python train.py --n_layer=19 --d_model=160 --n_head=5 --n_kv_head=1 --head_dim=32 --d_mlp=448 --vocab_size=512 --activation="swiglu" --norm="rmsnorm" --norm_place="pre" --norm_eps=1e-05 --positions="rope" --rope_base=10000.0 --rope_fraction=1.0 --qk_norm=false --attn_scale=0.177 --bias="none" --tie_embeddings=false --parallel_block=false --extras=["capped logits"] --init="trunc" --init_std_qkv=0.0215 --init_std_o=0.0 --init_std_up=0.0215 --init_std_down=0.0 --optimizer="adamw" --lr=0.00272 --beta1=0.95 --beta2=0.99 --weight_decay=0.025 --lr_head=0.00887 --grad_clip=2.0 --warmup_steps=596 --schedule="wsd" --decay_fraction=0.841 --decay_shape="pow" --final_lr_fraction=0.05 --batch_tokens=32768 --seq_len=1024 --doc_mask=true --train_tokens=292000000 --steps=8912 --dataset="wikipedia_en"
Each number is 128 + 32 x the weight over the matrix's rms, rounded and kept within 0 to 255. Layers, rows and columns count from 0. Numbers have three digits each.

# layer 15 attention query, 160x160, rms 0.121, rows 28-31,60-63,92-95,124-127,155-159, columns 80-159
154073129059126163160111122153132167148087113121136139080129053073070153144159157078107123103111147165120110142088155067174157151080122113095112155173088169090120146157111097122114170157083087151128164148189116096126166141132196103101146138
177149171122115221135103139179095063179098124139137077150138089139173144175130119131147082166060074151136109161114147152097134169117143085095097088173130126118119079168175130082079169079105148159105128106147124148134172136118184160152125146
142097120072138141177159126155132196154139150172198118136136123123139108107146149121113118133066103134051113184127143109119104096103109074122111085148119153096125117135139125103115122151092131077144107071142159102149180126092124047179086108
098148127147153120152141118124134103161137155194109076174179150180078205120077136144115132160123167154156091089179094170158147100163136096224153085088123118171131076112133146175148097106103167073144188165117144079153117125143162129108163116
069106151097124136133172106161070155172059128158111108166184180087087083170231130193142087095119136121191093146120103108098169101075160126157131131111123123138153100144141160129142087172149079126181121139170137114154138131119124109107091111
130146180183088135107064101117120133196063096090110122127150111109100179108117124111123166111132114192150171113174149163159166134125139076143140176148142122083125129208119126104126152090170117086152138153125138089102146141104120119137127133
174090070037162171130108213128167142156186137110097065221063143145149188051137111126086147170114078140117106116131176171123067242170199091117081137112164086139112061143190048097098126119061180137142132152112091147138138126148169168176141146
056116122086185066151174128146160103126103155205114141113201145191100113113135096176158093143155157083127149151112137064166198100093154141170159129128122144119140140075157128058166090169148068097168116186119129116114174117063108157162103074
069119125105147148126126096137090123201127101137080095140095181088102177122197166142110143106134124158180119131134106087123115163076152151106145140114169144140105110120102091120145123177130100126131184144117159126129129147147139159182122104
105133139127134155118035142132125151155100136085135108152163086074133123124130136109102115180085126122111130114104139133161126160128188161059164194191142113114156159180148096098124141094113104125112144120113129080135172098143162159118122174
213098093063119116062124088106107130133156115177151120115134150133162139168154175103095146077149133168168188109092141143101091131144203103126080095165105150155104148215156130101134104119087155186152165115117115197126115144113095147154157175
076128180148218143109179153142162170144066128109107092148126108140118165083107108156160154177121121098153073107166094118095157152113087074168123092066113146108142058097125098172145081132093127104115107145157150118164143095097098139114158079
137077169119054107102100102112203193146089082112112059182193117001183072117140184139099154124130145149135108142146135113087142100106122104195103167103212113173110026167076085106172128122196083123121111108119125124130186113172090133102123114
173186139151131191147107155165146083213140109133076118133134084162145169090095094134062093113065140210103153130112167203148177192109132141058129159161119123096115110221160113070082144122106149155117158124107137106136131093171146152169147130
159110084184093139100132130090145137153155159087104063156190145058217112060199184163117148124180171205080056105122165103168104092134135094193103212149112079208126113148081102176171135155175117108127165132089181106144202098087091153099115184
133162139135223195128200154137087094172117093165134107132098165205045198105102066160094101082070151142146131132118069181185192153140167104095130054163122232132114129097125190157134165122114136072124177156119112067201120176114134103112134089
124102139097078151089172102125070168119137166137199158120175154140056127152089154164113145091124142179107204147052112107095158083099141206162099118183086137092159134048135128137093124119124144158189115185094151137113172110167078158169116080
101095132194037108098138068112163114129104121171160099113076108050096183104130138122148111086148089106110119081170159150150195133076122091165193180103213137095120061216075206142080164087185085093068158119124127079123080120189069069195128173
167153124094100186151124147117079146208039114102089067108142098114132133090130106136081114173124115186078176139127235197147118170098158153105157162154131075101112119166108116118083211092120123141124126093116133167106158081126202219103108128
219126081154108151065098161103184158063155109114156086081145203085065192071155184163109146158147153131159025119063116139163079159104103098128195140122137129135124164168146147094222145077202133047077158069064200085176173102123068080165116140
077117121096196146148220139132097097173125137119057125199123155129112131075137064171107084120042134203044091085147137109174164103168210112179114063083137190168103084047050109149136076135135112113133162175128127085194166175106164118098229097
# layer 15 attention key, 32x160, rms 0.0983, rows 27-31, columns 80-159
129192079108099156125195166057174105126130206108105197158177111133118128154162133135146136163076186072077127145101182161193153133111127185073164140155129135089080136090134112140130153148127140087153119194148104149110184093100137137131093073
139145143080069182110134165106094114141154121119182158172151158094120218163164113231161134119050040085119184142160059188100062198153105155176121127135100126105171096130140201154127102133182138067199136132037084092091094139106150056173124126
157077111133083060145068128200125157090125120116128161110208091171108164168063109108117114140201125131117096195085141175110068196104098139164142107079160158149062139157163031162128172154090134128115153157174169158126113073153189146086083088
191098208155134170062081104219161127182123161146178142166202151107100072105142183125091143127128133127120134084207054096150047077132095087107069074144094228144145087182185160073117083225118168085138169177216114107177181144124103097059112097
099090161162064175094252151104175121189098003133082157187062137135146119159128100135098162122104090140159116120184182126111215132158120103132134113080078134139152145180048155193155197130125141131178087067110141147157109186138154108092135121
# layer 15 attention value, 32x160, rms 0.115, rows 0-24, columns 80-159
129147122190151118141107155120136172134073148142208065136109125100169126014101116182132175120195146064155123122040109098157134124174078108116168143164165123100119100150082107110155153138174099145115141111193078094105095098150147145128095164
121161133131123145119115117127088137185115166219085132106159131119094141125150115160112136126126074131079152132046141152127104136170100136113127164187157092168161142223115156129136086156135083126095133104146135118118121164076123133046137174
119081046086135142054143094124107138152144171142165102170165142115076105139158111153092092164125136169111136118157176150114134168121137174154102129167062148157189137155131116116071127115132124129177103172179107082116124161139112213166087083
119123141163152156134106138127137183118169138144090133065135170140122077109153125103125074079131144133193117136093134100099106128148104200120103135122083135109080131086146093109128092160117161182157122092144112124072153104174118058118103142
110135135118098174126124109127125228155157105104128099127128138111182123134130131149084073110106141182147149135128166152190075084080176103129160103150176092140091105124115155101154164076157148158038156121179080067063136136180127166144202112
128150158131159138108115213134140158116123153172149134130198116112150165148137075120148132122079141163120170132173101125100155102006187069100117170124146129105160071108114157136121101155101169085086137172142183173152175121113137123119146183
149126109080158117128105126140085148112068126153193106095136084100081141161211145089142177125120136120152113131150113164102163156111120127069054122172117094101127115106082177124136126155143093082121112102100106149152118123101040059181136129
106131133136098098141130095125072112165091093189141116113069103139135146103097101121095155162142084128150153143132104158178147129105136134187150160104117094118110112171154126139073192129132127161203121158115122135104105113155143111179183124
116110060125121135114143154128109113137049073060117143143090116086110161082158098113104118018131161104145132114128178142147175069057102076134133130166076085129101166123138133133174135160132088162129156121121075142107158126216127155101085180
122159120123135082157114064126081108120111185134085160129142095118089096155100151056108105084141106142141133131107192147109139071142173128138188113131161096149121140160101138125144132186121106124117146076192083096134093128077115150111194115
139017083131102147084122140129160122090176122158105152143120110161059144114116072089142073101101106095187117157121080135095129164113135167119223087160147165120103108086108115177147145096100138084163097084162100126121118124147140078131097185
116146094077113107104112098126189129158129196102138143174162167098079126141104123090163106140139106173102149105145171117163123131151122174139177142091125035106104093152123124127150108123142105140097119083208098102101184121143041128110089118
129147080127138144149117103129140157102181128142101129195091122119096131141162125166208120104091089146159089109037107117118130092106159091145166122132147088112182108115099130158114111127108118149122132164085138096087080129118136089167158104
101112168092112146136153083131183169091216112154141142145131156151077110134112103113179109147086143150120086119094129121130146161180161043148159173054107146154116071156126086152133090083087163108152151025151185109167112145136090071173157152
143126110180118155075080143126134172159077071078142158138170069135196113158127151121131118170139162104191147143159109140158110104136086117122150147229150123107102172119129170158134205112168135131186133195122120103058114128142120124093170062
119126110090097116174113134127121061128137133140174171096131136175142129158177143039081085124143148128127103137173163105127132101054122112063117123139125083097032138154147146136109072085084133111117143131124107089105200098185145165175092104
102083140133152134139123147116131117173152105175166159144130125139144141103129089097116126108142121114212105094135097129167116163075076125053180084131109050153166084143116087168158057104127091141123127127145089082060111087139126130204155170
140182062141144129127141167126186146106099143135174095191115125103140167159162116148109168095135142098158078134081175102116142151154089141109175154133154143087130116144131148137128142159092130116128121151133111125062144123089120052134058134
159129140172152152125114128118162127148094131101196127114093112070164130118125124076134198110144104093230210113135165150099142100180096094128092114166170074154196111089115179122167173121151071127114100163139055185121110114100059101117138154
173158142163127121120126105120168135095091121055151110135071156190112092169111182154152109201154098106145094148070116098094074118144094184137165132156094085069153138108129098085087141093134144095163100194158190188128118137088140111128107182
160129118117124144099123097129135139112104105132142103148185097099087120181102148056182135065089142107177098102144094122144167132122107084124158178154104159127172081149130145095160105145106111165177113051105116078128075111105157100131152087
136096079146177097134117090124216169083092117108078090104098078091099090198165184119182170108164120113138143124134048139085157150130126144164142197088036115133179112138103096143109155125133117131123124096083113072144145141114093105107109133
133123192186083173130177138131098169112063121194205145118186114153109109117129128131173119169118170120173163118072083133132145145139109166130145167182117105132094079122086060129143146096115122082130112146107108121113128150075092138124140095
107170075116157138163119066128089188147116127105099081112140150175169094084129187195174136131143112115147156146100091149170125159172167112151158143075145093100056135083129141136105168093163168134080147100154131132166119151129114099115073183
122139097107106104152117093123081100097104139088088108096150105122107121121124103065180143158132096148159144110088065118097170135074073133148160100140168108097162087139096173095107100110127102118079114171134166182153092089141129115096098118
# layer 15 attention output (transposed), 160x160, rms 0.124, rows 0-24,32-56,64-87,96-119,128-151, columns 80-159
094090142161122174129119094038136114107141158108121091160157136161122145112153118134119134129114164109150167130122137174114112113153145075181092122118179099135108081102135109104149115118123152074165126154107152110088126112158163103155121089
127072139127097149111144104085153134106110151076125114103149187157168104128097124126147070144107099102153136144148089196129100123152142111155132103097133118134102088097141069141202086147130162096147126153099170138098122088094103129148137090
071117132168136155132171127011180141098129114100117146100144142147150126158081174119102143134142127128112104111128137120114120120141066100121090101119129127145137134135122101085152140173125088177073104121162105118112155115140116119133144089
118121163147094181125101108143118145122117119165154124114142147140128139146164166130106113134084108092093131156121130160116088159122122140150114112162105132135094134153158120143119148148167102082124213184098106081143175099145131134169169102
098183121143111169134143111128098127096138083123101085078134137152148159180190118126141130098158115077107128164113141142125137096059138146154135149155090125134081166203151144106082181176131065127152090117127129135166165127158110154122124122
143111082152129105132205075255094048153132140112092107129152116169089177114151132147115148104133164163132095121133136087176151100120102088136145135114156131127096082131138137135130107187073134121172111102131164176173105102104139147126127164
132110131125124139136143066199115118118109149155106109141143103149089115105088108171111111175108124140180158125153072135101126150114156126163113145176125136072179113152162130153147105116105198132169172131109087156150088092131119138150140116
139127105122122130149177113122145123106125117133074140134125136159124106084152127172115113135124117136132115165161074129126121134118161114076118120096170119104172109108117109165181110114101180114085067085141132133116120155145109124045130119
100131131162154138086145110124164163100162125129165114151107109152145115071123147142125140126113135108121181137145163129149114165211119169165183100089144091170098116097106095122157128123143057101119139158114144114117092118130124162129087131
143146136121072124119102133117121100169150137137140108173099105131144109159153115155152089174183095108085104075081097135150167087087192126130129150197124160122109126116122147133085147156165141160170092166140088135110180126142108094158140114
117131167131134124152133115135143127118120133125125127079158130161143120128192117131075150091097109099109124182133135062147088145109115167093172116151137144115133145124131136214127138141157141131100142123125142111160184166104094137105142131
136150151124096150175103125147143136118113066191110147121124208149164088174170158058110087154147071099098084125141159111138131098097099143169076132140112139159121179174150088119078125133172104101149195111124114105124165076155139148172131078
120138125102115152137111119086108071147077127142139094115126135164148091130119144136107126106153133155102105175169113104165097107115140117119149127141122134145112162145138118166105148123166082132127204134139106127130179097110119143134165148
113129146151159134104120154062123119122122121135155169114133133125108117180143145078161123136144136166131095091154124130126080127159069149121073097125119159176142166127116105194057143154145105076109173143154122126119143077107105109155130094
124132145182110105141129112074101208122135121116110100116121075107154133106113093135109119078100158084118140129055111139111180129099159118164131149146136083094165093140121166083116139127111123117179058172150091134158083178141148175160115121
187104113107110123121120127255150158152149126152121159179085123116094124177122147111118059120138075122101133070112193121122169153164175129133147168171101121106134101129124149125072102119133149140117133161151160123147112132112146109138160109
098050068108105133149101104137154104124126152101116072149145143148096190138168118112093141142129114132140115110168171134116114099144137124166124174106113152145103111140158119139141140130140122105077142108112218136118139171151106132127135103
124139165100124151135117075128129092138084111145118130116138155183115140084134142106059132122122149144112171184158101101165112140126119108115154134139157119059162119146156105163154117084093170109161165109080172095128127104099146162152139121
146162133130113111103116098006089112106139132122149085129113116127134143106102102171142142154157159103160112104099120105112119098088137177181123170132152129121139136140165165137132140116174116135200109140110092163154087183155114130102083158
135172148084151165127101169044079170123094117143150150146092150122116089174136118153148127130148102148107129155108172133086070149087154173141074100171109139137126195146133086097123122104184102172140198169153113151124152088121183117083145091
134148134129093108096135133132144153160111135134125081133130105102109099111147097146138137150109133092094110074088102154091132125069138128122109111143104100130130077148168067148123147159115125122137117150138098133141095126093141142195166094
139150187109131095122095183142079169137067115165152099172128102124107121085170110157114152142076146110121131081115083121117118184106098143090124094130112134070137103129155119110121145120077102099154143087096132121155106059104143158196117090
153111128166156139146130110000126105106144139076153162164139122158074140152115066125120097140161175134115152154095153149142094120159161146149099161089135135139159117140122097135118119154101125099152092179122165136111140141142072082089129106
153193188126131134148096175186092119123126062166125167143097152123129147121147147113118077113130120137138111145133111130107128133121087092107133138105098127107126142111101178121079147115124133089142165108130120098130183066110139148171132137
163113120089169141150148084146140065137086097143125102168109191155116104092102137108099142139138138169122114158173151089146120112124147156117160127100176135179079126133094119145156106110128136139111168111126143131154132041133146154097139113
111095159141241177118127142004228107155133156134101133097154108105065100128170082128122114118134129132143176109088158132137116119148109058133099102105167097124143141133120074139212084152181112084152149078127169146131091115097139099072109112
079094114158145147128112126000109140136127143135113131109099128132123100153112070166147140131112086129171115155031150170099129148127155105151119159104093103110121154090172133120166079084091178116163056117092112177111089147141140101108124109
113134126055135071133159161118157118095134209095136099145236112138175090135148129104108116124170124104059115089122111102113118152164103041144008068134178097109134156078155078135148082144134113080060160161131109094164123154112151132109107071
094063120148158140182175075065168149133140203142103133083119152088149092167128161130164093146133099068100097112096135105155148098152067136180117114087085152136163074124160112130173078213159137158167165127108136125114127085145144119126123096
196152141113082151119159185160147133113095183136189066110104164113099074170149159089116088124135120094104101087157120130101081073120084160171120080098126255165050136142192107152108167209215125169133180150107122106082121103135089110093101090
181110130137129153114115118208045081172087134142074134102158171206088086121102172150121130151100103136142166108119138124124135157114175167179141129166122179145093101147154101084114157173112173154183141160132179144088152094154131163106132116
149058091098099104154153099116129090109175137178110111186093132125077088167138147157138135176127127181216184117133095141134112154145255161209118121172143118151164056107157116120175143084072176114173114151078176135153068077191109125135111102
172156087145097105142144148110215107077164116110105137145151118086157077116151144102123101130159131145138126108151153134101080121150155102132092087086199103163155121081104125138202160087144130131070079145123119127127095087119131112115171127
107113121092169160129134131169135078118085097045134098162169135092145147143172160108145098068124156187123135082110154131122121188131093113137116132169143136107036152107156136142195116126098061081122193127115154138152115130149150147143101171
090169124111095150135052155068122076131057076140124141171075102135108120125182102167152069167133126109112080181026070084139154064044134139121142133167142144047074113099124182126133126154112200159170075142153000156093201134148141118132113126
099104138140125113137100049128119124143108112109101171132085104123140141153162074145139116120100112123145110143116124133170144085096114132128153180137071188113106078080145105172113169119121154107157105110118107078084159148162076090156144181
053145112146086104106149098137100189128116137193189117031122110111087115120160112109069163125073152128120089116091159087107146113065129107110070107111174205141123175115129108119090068151178184124118143084109192062131068151167134126151119098
158172100088053123133126194197132118156099142171141134184133117133125127124126141133143069153154162133102130142142157104126124088119160128096113152175139100109135084104163164097050182139136148148115184137095078150123151152117107134149171188
087119118126131166130139156102135115167029078218085179110154195186138176123128152128195110189081159142138108166113127178077187136122081119076116181123063121087151091103128164086046174155108228130105137120135113147159165134132124135178153111
193114149157107123134136133090160169132131113134139106150149088079170167108166113135105148125113120144070112142139094151131062120099075140190104105142147177136082170175112125173148174117222081081153127145174119120160132175121124090105113090
161097142121159107123107108153034119149126113108091103161125129130153133140154117219119155112134074133158111147157068129166162147106208122152181169211133106118093149098118127122122121147029132140157092137101103105116143144160120159136148138
120057162176103083104104076133120167106213140138110118181146026171116059090161158128108051096129130167157058107119144138185158098131207091122123174033171102155109076083086103160142117139119135098058149081055225067110121157107120112145186140
149112095137152105103162134115112137155166144134156074102108086116103135116200147115126201112180160112153182100135155164156138139094143147148100154176152143131083093123123099116088156108179106130130092117050134110141104118145092083129084146
156162142118108183127108103091175123160161102171186165211159096108057150156122155126108129160123130192130142155142148064129089120059133171156127087102149135150122086178148109156139154113146073122161133152132146091143131178169102089120108131
081183110140170036146155175170139238127170179169105155075138101057168108085111078137107138143164130057099150191123186040153149092135121102129155078133100030122172185064163145166105133196182070169147104137174141165149078149061189116081194071
085127179136170120058134125146168113127089077124100110179152139081128190113208096160161099171125155139114124131120089148141124113039048136142158134118098123121126080132057109143144143129187090118153166101137092128207169119119067093108116132
105117156141126076100149151080143177080102180193197122086137101068127101154172127125086152168168130105140103087138126128120073112093130162140141138083110145135157138127107087169155164160159103173146116075139194155160070095091109148117082097
129124164120214165162150122017179093102095137120112115102172169133150092089108109159170094156159101105114140207090115125143126105146121117133165083119138104110135123100176108147138125130038117147124095157131170121146177090082132164092108125
178203111168098107153187196116138138075140144181158128037080131049107105169147086068125179129163148147140115074131163152067092135147110131084111084153139154188130189149159124112126129164172158160121115140128174172101085127122093142148153105
106115091157150104103140119037125100169136099169113145101079125145097100095100087169116142117105173165170188171088124102163154138095238138126220119106210093153133151114134149106173166100101173147129099133076218110111056131154127174126163121
131149152088169128121081094073160139137184136113127109125148089138070139111128073163041163136141186093172179089119159123111183142132132147156154137131166100149117095146108133101186128079182149095165144106141160162094126113166168099123137136
105114109124091127090188098000129151139136165132098092101093161137135090147073104137213118162112098121184145124118131200028137164156129162188099163106140123133047147070125078159178048097140172082148135128098141170109093154071125130117132132
167089078097048215181040131083125093153065103058114143154124092137100172160062178137086107145107077188123075082131140187167151158146140081136115100176137129031143111204169071066172157096118083127111131125133096161086164058176076115129132157
144142133148136113167145002064126123090177187153138146070151141116173064143098107156099102144168100097084151155137137060149088027123094166157122122128084117118130090079165091137146098193151177134135129117170130134090132145156151157111140108
149145127130141153155083076126065061129176147111187137124132117162151154162159110124081127117160164195116140106121106111184105097081157119167122079164051151112100143115183159054126217155183133103165118126109112084099134125173047147101130100
088130138173174118121148121182073136145157134124140122070196155161122153143205101153143168097133150159084170151173097122085117094120117091134077093127115113165174139133143130125117122192124172154171090152116174138130084155129225113130112072
071089095118066123080247082163205120096189160123136116173115159114065083123069117133147140149061110115139175158187121068082158145128199130233124106133194102157188067106134150174215083100135185121130099120112203166131000108136143102051099130
172094103109088122131204102109173079085102130117118156128086164098139133112113147101108135147097130131146158147124173101156126143172158151114127070083170123103145136109100161129204122104096165135114080129138134163114088117090160149135107104
116172090120127153107163091175124110123160115084104153172138129072147073112105172118097110120125185191136123045117187124142147172174148139173151098155170147135097146092118161063215094074111047111126166130184142143105125126155147145100157144
131131114095100125135083096061127132124066127070134148173119120151112127122142151120147109157161113127134066075095090139101164168154139159178147152203101199127046183060130143162156143171132139111163097095140085071122180137126104133155185089
121078137106127060153133072073111141077065167109128136108145139133162124142121094132141104158085133144135133138109108100136131093125129168100146149105082227115123118090145076197102155172101147129115060078119121151101199139166103137144198147
145171155091115142115039133140053126124116127170149079160168140116076099105122122109097072121069113146103097105113159163137130146084101119154123097183105175111081141190151065127081137082215111077130152118142136079098133091154098083158133093
127139101123126171123111203139147113175121113127163147194138082164139178135158133150150083108133151162065079167146133138183118131142181085127187154152146069109153131153117172066082217127143101134127141140137110077128167118106043122126172132
139126117083180165141122133110123178084104090164145155095188118192110231154198128085171131166159161178139062121095157202040099091096096068093156128155069144152137118133088121084100201180145096112113091075126087079150223090169089122194156071
158186132210095160186094104077139141193149095129130131133114059084179135112062084089102156068101127113043142146119114145137165151099143122174129126155137123103096161126155165162129154105183115068188157156178107120144119216132132133080159125
140133128131176096127202127135147127093158176108139117154090170123145044142143092086137129101133095083047123147167094086117140103125130136164077129141172125166092142041141110186125099156140120160111095118112134098131106207157209126046106114
112060142160135092148087079095128112093199157119084116192144104123137151133248099162134074108074117138114112192045160178157119126096199160132115156129179086108116085129092090053113090124141159109094141158067182170089092138119082132162139179
139125122171159100077210116136135089096167146114168139127144144133137071095149106118126166093143221136088205105168155060186151051131091106135081133084150110160134111082066139132114122133157102127148084139103149095145079142142146118106079107
126219142141104179097117149065168084199206119149110114166137072065076116112096141153072135120101112109132148146149114076110147168081187139200152149155228125114155124222222140155095098059153150076141157143153149133113057192077098097097118135
197169090124111062140086164142132157132155109155149081140069065130094088151136135163103105131189101110147127225135115048227121138144112156116158153122105051086171148145157183137067173152139146153124163170160126108145189171080119131083171132
184120158145131188135076090166160169124108073118113133138133119099119153167131121100143170117143094103088125115128124186076152125101133101142162113165096146096099114110138094157160137164169070100137172076129106094104152119146106080133199109
127127102178117144133068148175148182113092117133160102099160115101117130157132153163143184125164141134096157122105111112161115096082137150140164121130092086094188095096108117100135174140158090141113191171096107072067103078123110096112130124
128113107132167168188176064030149154082142072090106146122125078136129166149135096127143160139191133163122138167132150182150141148156146110089178087147145095116146085139099103121145157143045084109138084138132139103170134090186072157124154121
153218071111149100068078198186117112119116159142214105090160152091083135118112113127150168120160169174148167066097133105142109145136108100119154076101058102200146129171118182110137190089164147144150125183150134108100154068109122098126133086
134108138124091183161120069122098088142125105138144112109130091181113134119143119137079141157144115131142150122125115159115091147162191117159098175151170108108134123109121118138126146073118121098144157171091146118086145149135134121128140104
196117107113078117085156167168104150101146122087145100119154162089150113141157146121160115152131168161110117091124149165081118120140108132137141089087107130114098115139122087140145120102130139123129142108079137119103119084151131155143125131
113095148135140123141219141030140101114095113122118147117113104128159172170131150091132110138081101149135114126121112112099148128131156085141147136107130115169089156148107150106164077120144169141120120101126152125115078146137159086118118116
148113184150137138149098082170151130119117095147139119111121120166140144094126103108103144135154152113126136139134130142127133166150130165133140104153119110122124115142100134143113129100180076086134214185129108097144138130113145149158158113
121175131146147213183165088079152095102168122133128107098111153199169098080159124070107119126166102096154121145136140144148123098078146199130130108156117145133121167115100169095109143160142090103152138108071120122134131163091092137131103100
147144045137117177112115132073144123116136088103141084146138127185078147123164101177102140123140101162049097121142117115154128097121126126145134109160161147119145086124166080185135163153108048129107113148119120124115124123129132120158113124
127182123140107123140171121177090170143106123097115101139082118163133162092109101160159136097126158106111152099118097116155176165133146132136163133113154161116125069122171126181152124121141143126124129176126096118152086130102112131086113138
137171126132132103133139155190108121141155131143072138141148137121114125119162157167159138125105176142125130113140111121113129108125140112107111128100141150145141143118118142144148155123131171157098085082126135143164114125118083156072137104
102152152137084147156161138254093098125182170191137146116124124173147082124158143123115169181130154121195123111090197165138119155173128191119133111096120113148138163112125161155144143112116135100158149128116188142139162113095123161120136131
146147135127098104105108147168102144128151138110147138129071138107109137102157119117121061096165112127072054061077152145119158108059114119081168107147150147146094114171088088097109100169141096114146102141118105130133150127156124069133097184
124156164112139123134087150163212188147103129141137107114142140125166101152096096119125173105121136152122166170166134092132106163113109154149116130109090124149155130176157126179136115103171161163103187167144144133171168146092147121084134119
152079157141112142133123134083126140125102074190159186081118123160134098111127120101096077164160123157097083103155180117129157124122104136110111087123124102113144144172083096114117147121152135094118165145076144102111109096107161100158117143
131118151106128159138114113040168136141109102144133066144108133179128126114116104147108115107118125144105091193166133091212123149103117167096175111118136148117104142172133136213146111121140062113104203132132137090156128124080124142139126145
158073176122153135125126098104150168130072105107165134096134144139098152135095105127135125101098085183110093116189132112153171143145108149136109096137108111140121121178116105162094112134164121085091151175143109104125122109149113111144153125
065115105173109090192149115122073122159111157144084139146120096138119121083102119120130136115124147122179151110080145188134098152146169105139151144133148093086130134082132143035136139135053168133175077139128108163137122155119137167153106110
159131139142088128131149120255086166132143156116137170131130142155119127134132167099131158099144108118101080061078141149102176163111133113128128156177084115149129111116115153084101132196187119072156111112157106139132178152097085132140145130
152166067072089136127119126144144117124163125127122089173159133166158141129138129127085147131133114124086108140145135098111138097142187134178092154140110142162141093119143173177109182151146148117166128109098124135153175146055067127035127130
087124144117135156116126108108136118123116081159098123162144123156138093124153130138121145154145135115122175182166158100169106119131096099127142114109130151063180158134152107194174128058117114130111191083120156093117085097126145171144137134
126216111143076133134151141072088118163150137123138094116099107170126167080107094153132129121132209111134141103088110113177133164123145172110141153097170146113135093141165131175151140113119112121139117183096114143168123179088113110064095159
132090158090117133120100133117146107113093138125138114126117114113128139136102112143134113150112143149151160159150116137132101141096159110143096122114158127118106159166100100137136098111177110133097184153168150145149153111107169133116139110
125089138135103104121122137177100162162081119100133121108090122095107158099129080139167136113112135137124132054113124176139146164145156102109181112116137098093115117170151104153166097091103128100109123187125083119106139098149143127147155171
119112175105123089086058155147117175102094104090127116137110119113090115093129061153115145119106144091157165043143136157152147142206084102114133068089165164053138079111126108200152139061066108139096118152167094096123072053151131153201102139
179138097134108172145191093091132127125115118128128090100117150153088155106133071157132126127113142171093116137129154139118145091157164144163110093113173142129129108129126103130083145124177066106124115203101136129098143122110081097128146107
099098163118171135146049099057158151080126104114119167130152146153092089145147126117073124108163112106144091133159142127113111113137060128131119120139124139126152143112097132126135140129102140165146130103156116101081093091134129152241114096
120061073074068132205154119093132065126108159131146073191117122170134135132152141114071141151077072165122078180137191128117100099152141088122113130168130126146149101089111111139072096107135113096132131112142113128133180102067046182178182139
189132078165106152105166188040111179086161155068183121107147192074158139166117159069139150126135125153074085099104110191027122051133063075137106076084093203191106164162117094109090126038141073096155133113096118097151102065117099138182087095
123093150131101081109179142077135118167122124132125160138121084165127165104137106128152160137140129145098142110081098102096113111116149105150161106103187140147155156130143184132146113106150101105130152098098159115136099150128104075122093129
175143148141139167155140119119142101190131071215135130158081135183141152098104110133112159112107134164122117158100154180140157158151132108109195108119137080132134107161101176138057156088154077077082140168135095096146172121105095169158194121
108090109180115192191195109164179062134096126096100081111134192159146074077147136100131145123157135115139108173095199183075163132063167166212153131221176124115151175111154126068129175182143087057136167171077171146141158150039076166066161154
117108037124040105088167171092151147105127119076126108181148070180060147086169117124073132136131103148091080100188151111161160150132104045182119133157166130103131111121123093197159160148148090163102121119165131123088128136173124103136209120
206146102147138105122178179160101133154155124128087138174112085143144118119115132163085111087172142134109162142141128099127103119135083152110147116029124156136114108148118130188167126139145094140161120093210139150187107116120119171108122140
195137138144146171152117148174086161170109146135115127121180201103121128185178169121159108126132129092124079131128159145086124135139127168108108176177119189153153195147131133059111167159164123127112158143132136102183122164074123099105094137
141147181119171161207159084226126113116177137155168140097103184144185078157136119064065114154186106095186130153086213165101078100147073207186153121173086172204122141102154113152081120137089131100186098150100122118202169115081090167163075157
139099112146100113103152147114120131152151101131162121123099155094128099080141132149119130115165102120095120136078075173121176086071136105116164070121155128152094118165095094143130135115081124079148116133091160136130122108123085104129063175
153189155058189135117063174138120177173120142181121108156111166069174113137132126136168138101138135089148167109184103126155120135136161104142182131070069082182127094143152167104131173126150131148098184149104129097133134161098170169141100116
154108178131105166131133100068102146159120116166156194086097116165160155067130137114147104159139135074101136119122067152136121138116187136149123071113151154176131139167130136126079163132122044079064140171078123085092098101158170118132160142
162136147137116115119135113087136152153102132129134042113141133188118109086113117177068135130143146139127140135165124180155092151096115142096114162086170132089100133183201117192189123145146115144126173160127205140147170128082133154135185160
178092169114109099067124142098111205150111084145165142138108079118116146129092116185150110169098109118132125054148054162127124158151210152116073099125097082136108139165131176139099146141132163125051100168129129136062061124168149130163202149
111111066176133090182163142167128048096108134161079096160120133136127084086138162121088113106079171196126122163090196144122122093090126128152112117116141105094128118087106079123167116134082187117134096101161162145189121091068107220139133141
131178170165135158098151119131099131104161102103092170150110124099104148108117114104142138094155148109141136110056142138098160158089131112155174127107162153156104074147076132135140165142176078010153094141162131152174110129146096151083113134
158140115098107144106089111134091093142067157069100092154165179114119124123123167134122134105201082069131109161134181085085129139104161114179145215122123162149171099130146156056096219184143135074166159147108148101149194224055119139058099137
102133163098152166175121154069137150125115116104067105101142110174120166147116137114116154144117135137066174121162144136144108115161032122123130149099145153124109166175162093160177122066124081172123175120129159131149170135106145168157161111
184174074130101072168151120134118095137149157160097132109140145113182076071143155166091123095176144160130110150134130126129086109039118182131124152062125165127138079130155089183159081147112097163145109111131138155192147129117096163083080156
069136178109153128092114115120120122146118131154148070132149131158115144072124103175141162156027181177130159158142143138162135182116127142086134150107119113096102134141133084143188107094189147138112174157128143139136181116104115116137167107
113107105140144046120169168128136141124174093167150112105087096085099103071163114153083095129087108138117191105118074164125161093128107150083121106053131111112099116114077152180165065081031173113075104102131116131100105105132114132192100146
149122145094105135122105134149125164136138080183126139117105057174063131084125074141010087103073116143113172097111059153162128135152132139044130095095154129042112090160083144214130076093007061188108071112194155121108115086148130140208181105
244090129111110105131171171135119137119124108169156088119150115100134119108161100147122143124105137191128066137179127156091106091117220098182147113096135170127131140088183130089050163122127115109082092160106146085092162126128082091163180153
081107151114142172195080085095156173109059117103096151139116110165097159157135098096095113118122181120123089117147112122127113125134143116119095134176150145080159134178129135161138134156112125184125141131149143134097146093125179132166231155